config.yaml
d_model: 96
norm_place: "pre"
qk_norm: false
weight_decay: 0.071
schedule: "wsd"
dataset: "wikipedia_en"
Each number is 500 + 50 x the weight over its row's rms, rounded and kept within 0 to 999. Layers, rows and columns count from 0. Numbers have three digits each. The size before them is the row's rms in percent of the matrix's.

# q: layer 5 attention query, 96x96, rms 0.157, rows 0-31, columns 0-95
# k: layer 5 attention key, 96x96, rms 0.165, rows 0-31, columns 0-95
q0 083:525568512463497504492487478498519390506378618534424461492576492562486532547601492460472490514604462540496492545471475432446583587545500564456431518540576469481498535535497507465500481476553507499466485493470505548498594472528578569578488480591480601572550517560559409542486553548533533559
k0 084:551470534430509496453533491479541531506551465505538495475491561439503540569550616500620451614518553504456566522500419427543482599483573420498427521505502520579401490455443435478470486540503497548486496596462586551447510513412453588493491528520454620482479482559493540507474535446448528529
q1 090:470519612541510475386495513481460565480465513354519571607549556536480514492564619500563479495529466535400497498462538519421519464576585487491464504510483418467386475548436512481478522466535569513538545495477414529554471451510443528517478477526527447436534513479531522383477496473455565541
k1 087:428433537542543422509535543492411486529556624438411480482466513534517468492509501461554450460439594504500450419513529513474467539542541561498472528438475483473610466559488458558500656427525544496434521397538497434575534448458511435448551452465446495529525519501533495465497404554560477494
q2 079:498476432426565454476449495541498556422617542451549417472559511541505546445521482415508488476468470521469407503393440466487512465574500491578555528540478583572478479550475507420501454388524527474453448468379529532458507558474496481500509437584494569562529522514508466437482513575412498581
k2 067:542558484480569504499412479499458595460551545558462470579524506472475541480560487503581481526494628532531561536505496511574488418516580500510493409508428395525513515416446433488533585548574472456520579497487536433432505542451425470521383447423528490469500513488492560464425557423492469537
q3 090:426459574457475461510412508532433455435488614351579619591534504526504510434497508452550482529532447542492479480476494462437526581611489516493459524536560443423506529498447551514507499420507451527523519469417472498485432584460421464531501460561440488438472485513547435474499503503534570445
k3 087:492397521537516444557458470550366536494589608540470438509516555544529559473518470503523534459399524502475502467543501410502501509587515477474500525522490510466626496505419452501467554497571516483458390546520494483541529503352471464477462439459406525566550547529475508412495443488532439519
q4 106:450481533450395480458460545461447374433476520565514547543476562476530521449467464527509461476441523477456579503429555506428487547544485459550520489510492436501450502560514518458428460380535435425449421542453508475535535511516494525614555418427385418517473500462505444511479451409483494422
k4 096:538526515508496488525460408432462519491550552474492608538528506438646484482528462474415512510543568561575533503525489400502502396495527506487543614537495448494579471462459431535569556474490539476510517551461481439506485565499548370497417430480535504548489454521558522466470493612485521403
q5 058:477578565402481414573550583513467400543492591507564494461445451505566517475436521581464563566553528495585479406531560509452553507515551564536380446421490553465545516514467535463509514481514504438518497476472487455533498599458499473534484433434493482468539577515510592497445475439559429467
k5 066:506559443440460483442476417466534526460540489485456475408524518426449502567519539463485615413492549523540623546459465476565556512560476477439424566455442566468532473425524539470521506569488523464522423471531450427418556529478605529475526497528570503530539498446610547546510549395496477490
q6 087:439389478468451510486429569547587416544410383624511503492478533480619519475526460501570441525469486466441479494397501549432493526493498523464520471516504466509495498610504508567503437522558426472549420463426463485474528487488463564524493428567426523511450502494497552527456510447609512459
k6 093:442484518468485513558446417460579413501582490567489571454444552517527512428501400491562461598507506531519516558630503460451428466474579512575449526567620535527503439560463485526538559509507478500440532529430586570547518497508500429547426496474432514439451513589503492499442497550528540505
q7 082:433568554480510473530478489495419414466558499462597570516482531518481472485470458477502529551515599523503471436538515448435603549573520507504422466464475618466568394534466585509563533422549576552580547460474507515554484555493576423500497473549494523448543556532595488437521455552566470463
k7 098:555456579531500514568439496581455476532568496473407565529381524482469484442470544407480542419562588609467502543537457523509515531535475576537486558486446445507551448562404501523528551585553574514614412466563471504438485514478497542426427538497526483497524475601514558510511487483503485509
q8 094:542478544585515375524524528483508525484443480489496456571506497595555429525561547445571503495388409423515409512444530483530569401465516537505503531504529562599535562524498482463524461464571492418520484420451499474507474470520569519597547495552475514524528463516577577591502554448511428432
k8 089:555475537487516512417610553524553392498521487562457508488495475514449478547555564588456479541469406588518570534468512494532486559584555439429549516510440512514416540446518521377472470539486465427488462494383520526475528533553540529511457550450517528471634549487503502443535505574503528402
q9 103:514504527541600510515445478502516562521509491561493505492523364573502554470594467465520567448502527518531476512535527439628468496495520615490464494407449508464548536469472484537462540505463592510530606561533462468521520555513546384434504486542509534458525557516529491399585548497438597591
k9 100:515524457482574494524551583596526457555450450509547459434485561567396504502497508479551465516420474483507502519559475611500533442409513488534445507378468546475464529469474503526504492541538431558545557352545561613495506561508494541402584545526490499420561549474571539524520518474502497534
q10 099:586529448520571458531530492576497565652472490549439425476472565489502516478470536514527523554540582428501550491466456505533486457450391430503537525508505490550505582503487482493600449620436448528564456480473474592421481553395431504438533543526523545495475397524501508504544552500464461545
k10 096:509502494481502530481433492462487401556479454508511543485506571451518493486495424540623446556382524487495544513489550492602471507514549447506409555499579600483505501495475453436420593509459399440405519535480512540537434469512525479543448439542435404514449473440519492441483490443373470486
q11 102:532517500570513524480487587441571439538452525552441385461421517509491462553561515577499443470522526407511465458433474577463487497508548482576486501486480462511499518503454483549571370569582482499476517466453522513489509498453444583464533433558447594508498446488512522612486526437619508389
k11 108:409463552516464407531440537451602441481475539573509510494488430514588546484534441544525440491437539450542424458431567459532384461504559534541426497500547434524531416503430465484454581449509505459507480477454491490495514376504549419513466430501511420551471523481507510472490616461456423470
q12 114:561459542482498556556555510533474512595509416464486519499483508642392435491494538495434458543530512582596442500621553472543494570494472522461383578564559470443591511502531481491491525568411497513543442478516550519481442522499511430451439567443546522455488483547560455467565526501513552529
k12 106:494459474507488547480583561500582409542425458526524493506510460494500531509519489544424420541526400492424517511478466466524432559577504547487526452539504506481489462449592569447520374531416493498458455585439491443449530424515502548533587539593530490537512609394426546517468528438458537451
q13 097:533581490474483551507522593483548477528391480466496479465462550579459414595418524570451453457576472505590547486508493514458496494533557446452467464559443582502475558511522463540595442570443498600544516508469541555520573413568492603461491508469524458480491493518474562435469481574606498462
k13 118:487466480548567494397556498524473474488431526436450491506542554482532506440523544591485457510525434472587590541447475457495395497447493575507425514553499466436480462614539508482509485508632532568511457501517508401567507552520463486571482522526459476505496523629421523476383484437477508573
q14 098:538504537546499497493496593542593456491479452492464443527439469557467542584476523515579471523560466472453495458423446566466478521496505488547555545366597488508494434495468457473456475549525505474498457426513572431457486467593441516452505552635559583486541476488497512608445465404562500423
k14 089:520422416418609490497613441439488538512525563454464484492536545438451508463517577522455517552456406552559510469541401502478550478536590531510456475415478478496478436517533535538378474483614417542463463563544456495544508449400440537492493504496446435484427478481513541464478480567454500512
q15 108:439547519410485487527441529561557505426426524511457590492568532478486456456434368515490456543494516492512492553461474553493495507426420521500554508515505511568547476465359533415528446564534544555462353443526448425513541491540507533447536526438404460439507596523546490458490504500531461534
k15 129:538564487592569437593514527472400545602516494481569480502485511473446500446502621465386465530489589583451436463536488482524589529413537499494534581548477500521530450458511488537585471533487520549539455483500500558471550498405433520485539537437530539488511440583564538428592443517497506482
q16 082:483517493468451478481447583437480422537569512515408501542414586507450478464535523459461487497549508521495579495480516489394564487568530424525469470476555492533495611497509516559536550508529533420440482531546456595540555493492517576518499460512511539609521408554496503624519459462602511375
k16 131:505431488512439499413451597494597443511434411484430444503482569560543370517531440521509389493497460443546558493400508513468446392430499519530539430504537558455512540517561495489493552520498514535514438513450585439526456433533494428564508425520469463500482537441437484485453430479525426522
q17 112:498496470538558527502525564527553505531506482604469431445438582451576385511538500548481388536511526464449522379463491566420468531444485511483441475529522417503526487534434526507528410531548483465589411449555487561438417467476512518563547489499517537523508517483599457578437525511545414433
k17 094:500530553459547546522446509552405540530547558494555516482515543466477482538455460473522503551563542519505520503613496540547496557586395515494411530440484604525548595430490517449536430574412485447464538545578481539491535526499488631489552548541504541418508534365510488472505526428490567534
q18 108:449501508605504458582476427575451483579527477540543551538471583519523504597494521589542536485513444566449551560490579465538489453413623494504522567457586553519536539510535497490480540490441505439432474454424600609501511406413511533524544431496535471456459494568468491481548477542503477502
k18 097:446503488516395589525491547490569463483441490461537523506508478597464522515421503550481466553521474492663414487462539531525433512530454579441567508499415569535465539511533501516481497437428465470569420396398463511509452485502500517527488475528531501536438539406546492454532471370482424474
q19 112:501495530558421415555466506415531493518453556500401445528454450555504552548515446555534540506490585509573518604529525530441557510536425462524555478576500398485495501474502434473575453440442458442447543437528538547499504450513453559475538315450476434501455447478521549548479498471516555466
k19 106:444530461470549484597429478398497582473548382479552510451459517470496547451481488516504480465551531509481461565541425444584581520497554439470501550516406547522400419517442485348495493444517514512465528585464529573478444414523505479499479536514540536448547463494446451506566479592460543522
q20 117:535488419507436603511454453428565523542511586451474446479573454548519428542536407493461599401482492527504467520427432542486496437580451534502474535582460562545542503567492480497509528494575520511519545479565434460546469382600559493399506483506558450504502427515437557499504512575487460520
k20 106:599553506505573547528542534508505505504498544535542415470563554451466517499433529584457474527512396554428539538411513503474502448427450553497503492506526441487472516504478540428539347567534528491457517446477561490482510469459560578406531578505515542577406414527491562546490471484491375549
q21 103:457485504534402493478484395411492518389529493456619603537514548481576488482480543441508518512530462516478466448524558443534502513629524496463599534516470433418547502529398528490527543497420485546416479522448506448509534521461493491440471439465476527599579531442480437531461441484408505515
k21 092:564478568470549434559488433501493525518546556538378513492502599518430481571479533451484503476509553578378509464535473446535470555453491544610512522540448506529465465444513531470489541482507459639494479465524499509458470553450441532507453611541516555486590371565509517515514500525549430579
q22 101:527447578403497589370420522518500405472438445457525527465494483539549435609507534464540510564476466556502399504461493577524452590510521450504519547509522590457492591583470500572589463542520547564461609458508552539473543477536578531503518456445500502511491499494499473540558514549469471438
k22 090:616574478617435553476467457531524497489578517456535612471554506512482478466526442512491557495424463460485412555497516482590463513533441636462490428570531400413536541557545460486478493448476466471472454471509551482473483525470541430616516511502529475516515545543474552451475539424490418568
q23 111:491455634521466451589542468459558512548540499500563582517487455493485555402498520541551484505434519496429474568451439515524582538437450484616483440452469515563434437407531516501547520486454524517465480475401500467480504461521505495387522434484508449412455463485475549401629516468469528497
k23 108:519452629503507479594518553433438459518480490486499598543450545498411472488452516450476550503556515488539412486567561474428495589437551488622474468534533513439455581518397496609519499539534461541595532555495497535554559509449530562517472502411534544447491548506596495544550479506471472465
q24 121:496434452480492460446557496555437554515576481527520453460512523522478479442425541580407488462479477405568510536534469471597450450468516560514461494473470447455494542553542450510540501503441501558501493427454568472472533683447466461483520487535545501579508432609435539401519491513466478609
k24 114:541457469486531516517481536433583498468442448473565505540427532480480511570455529516585475573437488500566578498446450570478418516447610467424476558497429591558475488487521499505541490501585423528511541497422403483534438507581472460542556447502580417531539587451507524579464578415510495516
q25 110:355520556484494501461470448430504528518450502413484524542551451521474491503479555440449541498542458444453472529569493466593537566394482597473578597474432429542545552570536529562482440523504545522500448503502566433467517506511401491504533525559580553534498452459613562595472514476488469511
k25 104:476487482437502471556479566482470517437413435547456379443452502517507564609544433613543515488515479441545496575393483529582499540569642472430583486526468483500475488512459499476478555458521525517498465515556521504498497465532495437585540440533369532452504522472530482555477471552539490410
q26 122:563440493453471483378561455436604453437397535541450488550492514508482537500434427544486510422495495486527480515484517548446415537452518521569583486580497459523363491560482461509424436467525496591492526452489448480564426523506521452566487529475439422534538577492421570515477425478532471463
k26 117:438581519507531539546425532401477556490378533424537549452497568551467523497497545483499550534435482444404512504497525604547547521413476489462576443403469449532439485433545525557519502522513582506518502477517520526486445540552497546457502520589494497515478606557537547588492539384528452581
q27 113:617469525555614472591585420568540486540475453523445467564450447474441513600529600556431517446569518568495505528530516560497587517457491544573508519522523492533449591544517553491495491422436601464480580493522474515538489438521538550533469531501503541548542442544475538567592505471525513444
k27 117:508462552561567483459496452523496441454510464600508512526528461447525476487503478451460516474434494468557614490502502494469481463512563536498529518613485555463549559513527480527557565443615542480476490492453457400558500415480458524598352438406381444517485516506487501410478463427507431491
q28 118:445435518428543512607559477460474497478391503455501558560523487481391435449496512573517437537527588562504466438504489505461453487562526450597493529423470468497522553394547490593394574407525542528510599532432461510524437431513514478519548431441545484494489496483526498530528583504520438476
k28 116:544488473456559376454486527578491460476446502499582378523494511532509479519562452499508534447472448477562500604462403483394452482517494526539520431521492571483458564489560487517365447480484542474493427531562430511468596461441542521476523529477554422453555566509561569400523518448505491471
q29 102:542480514391437474574505506490577584457542455562425563447515571451530496574513449510497500402452534556531549450472487489549490489527571507433485506534530409542458489452428426595467535558620547544432549469567514407533553556582535512536465445457479417495477548530490449501419449496512498492
k29 100:494345427465509537556557476488531563511566522514586514530555521418427539462460495481527498487499521499478507395439495476480508520425480544453442536517553426464514542462472410529506468527511537543510487467488436526588461545467474405546581569614566533530541489461528412494450364514571477515
q30 107:478460569478491567554496473524593484429598549504547454485510549551513622429532516521397489516531586544510509392547576393479489473534405479556538463491514521561454537560489470518524547446511418514572537527424545492605526572523525449421486458478538477443447565507494545496511484451414459494
k30 108:583558477475604560425542430568479479544461512483581550528545471514438348497551534421506538527513464512408485485506449480550427464416534549472489574472558482568498455507476504491575472581471466519500548440462474517497625499486488560507411503561523497433456446512616474499550499571470540485
q31 104:541526541551429520566501529492459422423472552401475530494564518417423470574499554491446436500398452496503408445523543468586473517489571593504489471477571458463471471468456410385468514555480508521435576464492522460500487467601557458485438506488589539508536502531472486405517452475575430500
k31 102:508436469507534420399503545396471462483505510458486446547519423519573535537443544516445529500448524467508477401491585451519470551528484541412528400524527502520524487493486457552427417571535557559492602517436516403437478444560496577592521461519515447486464504499432543544496474525608459592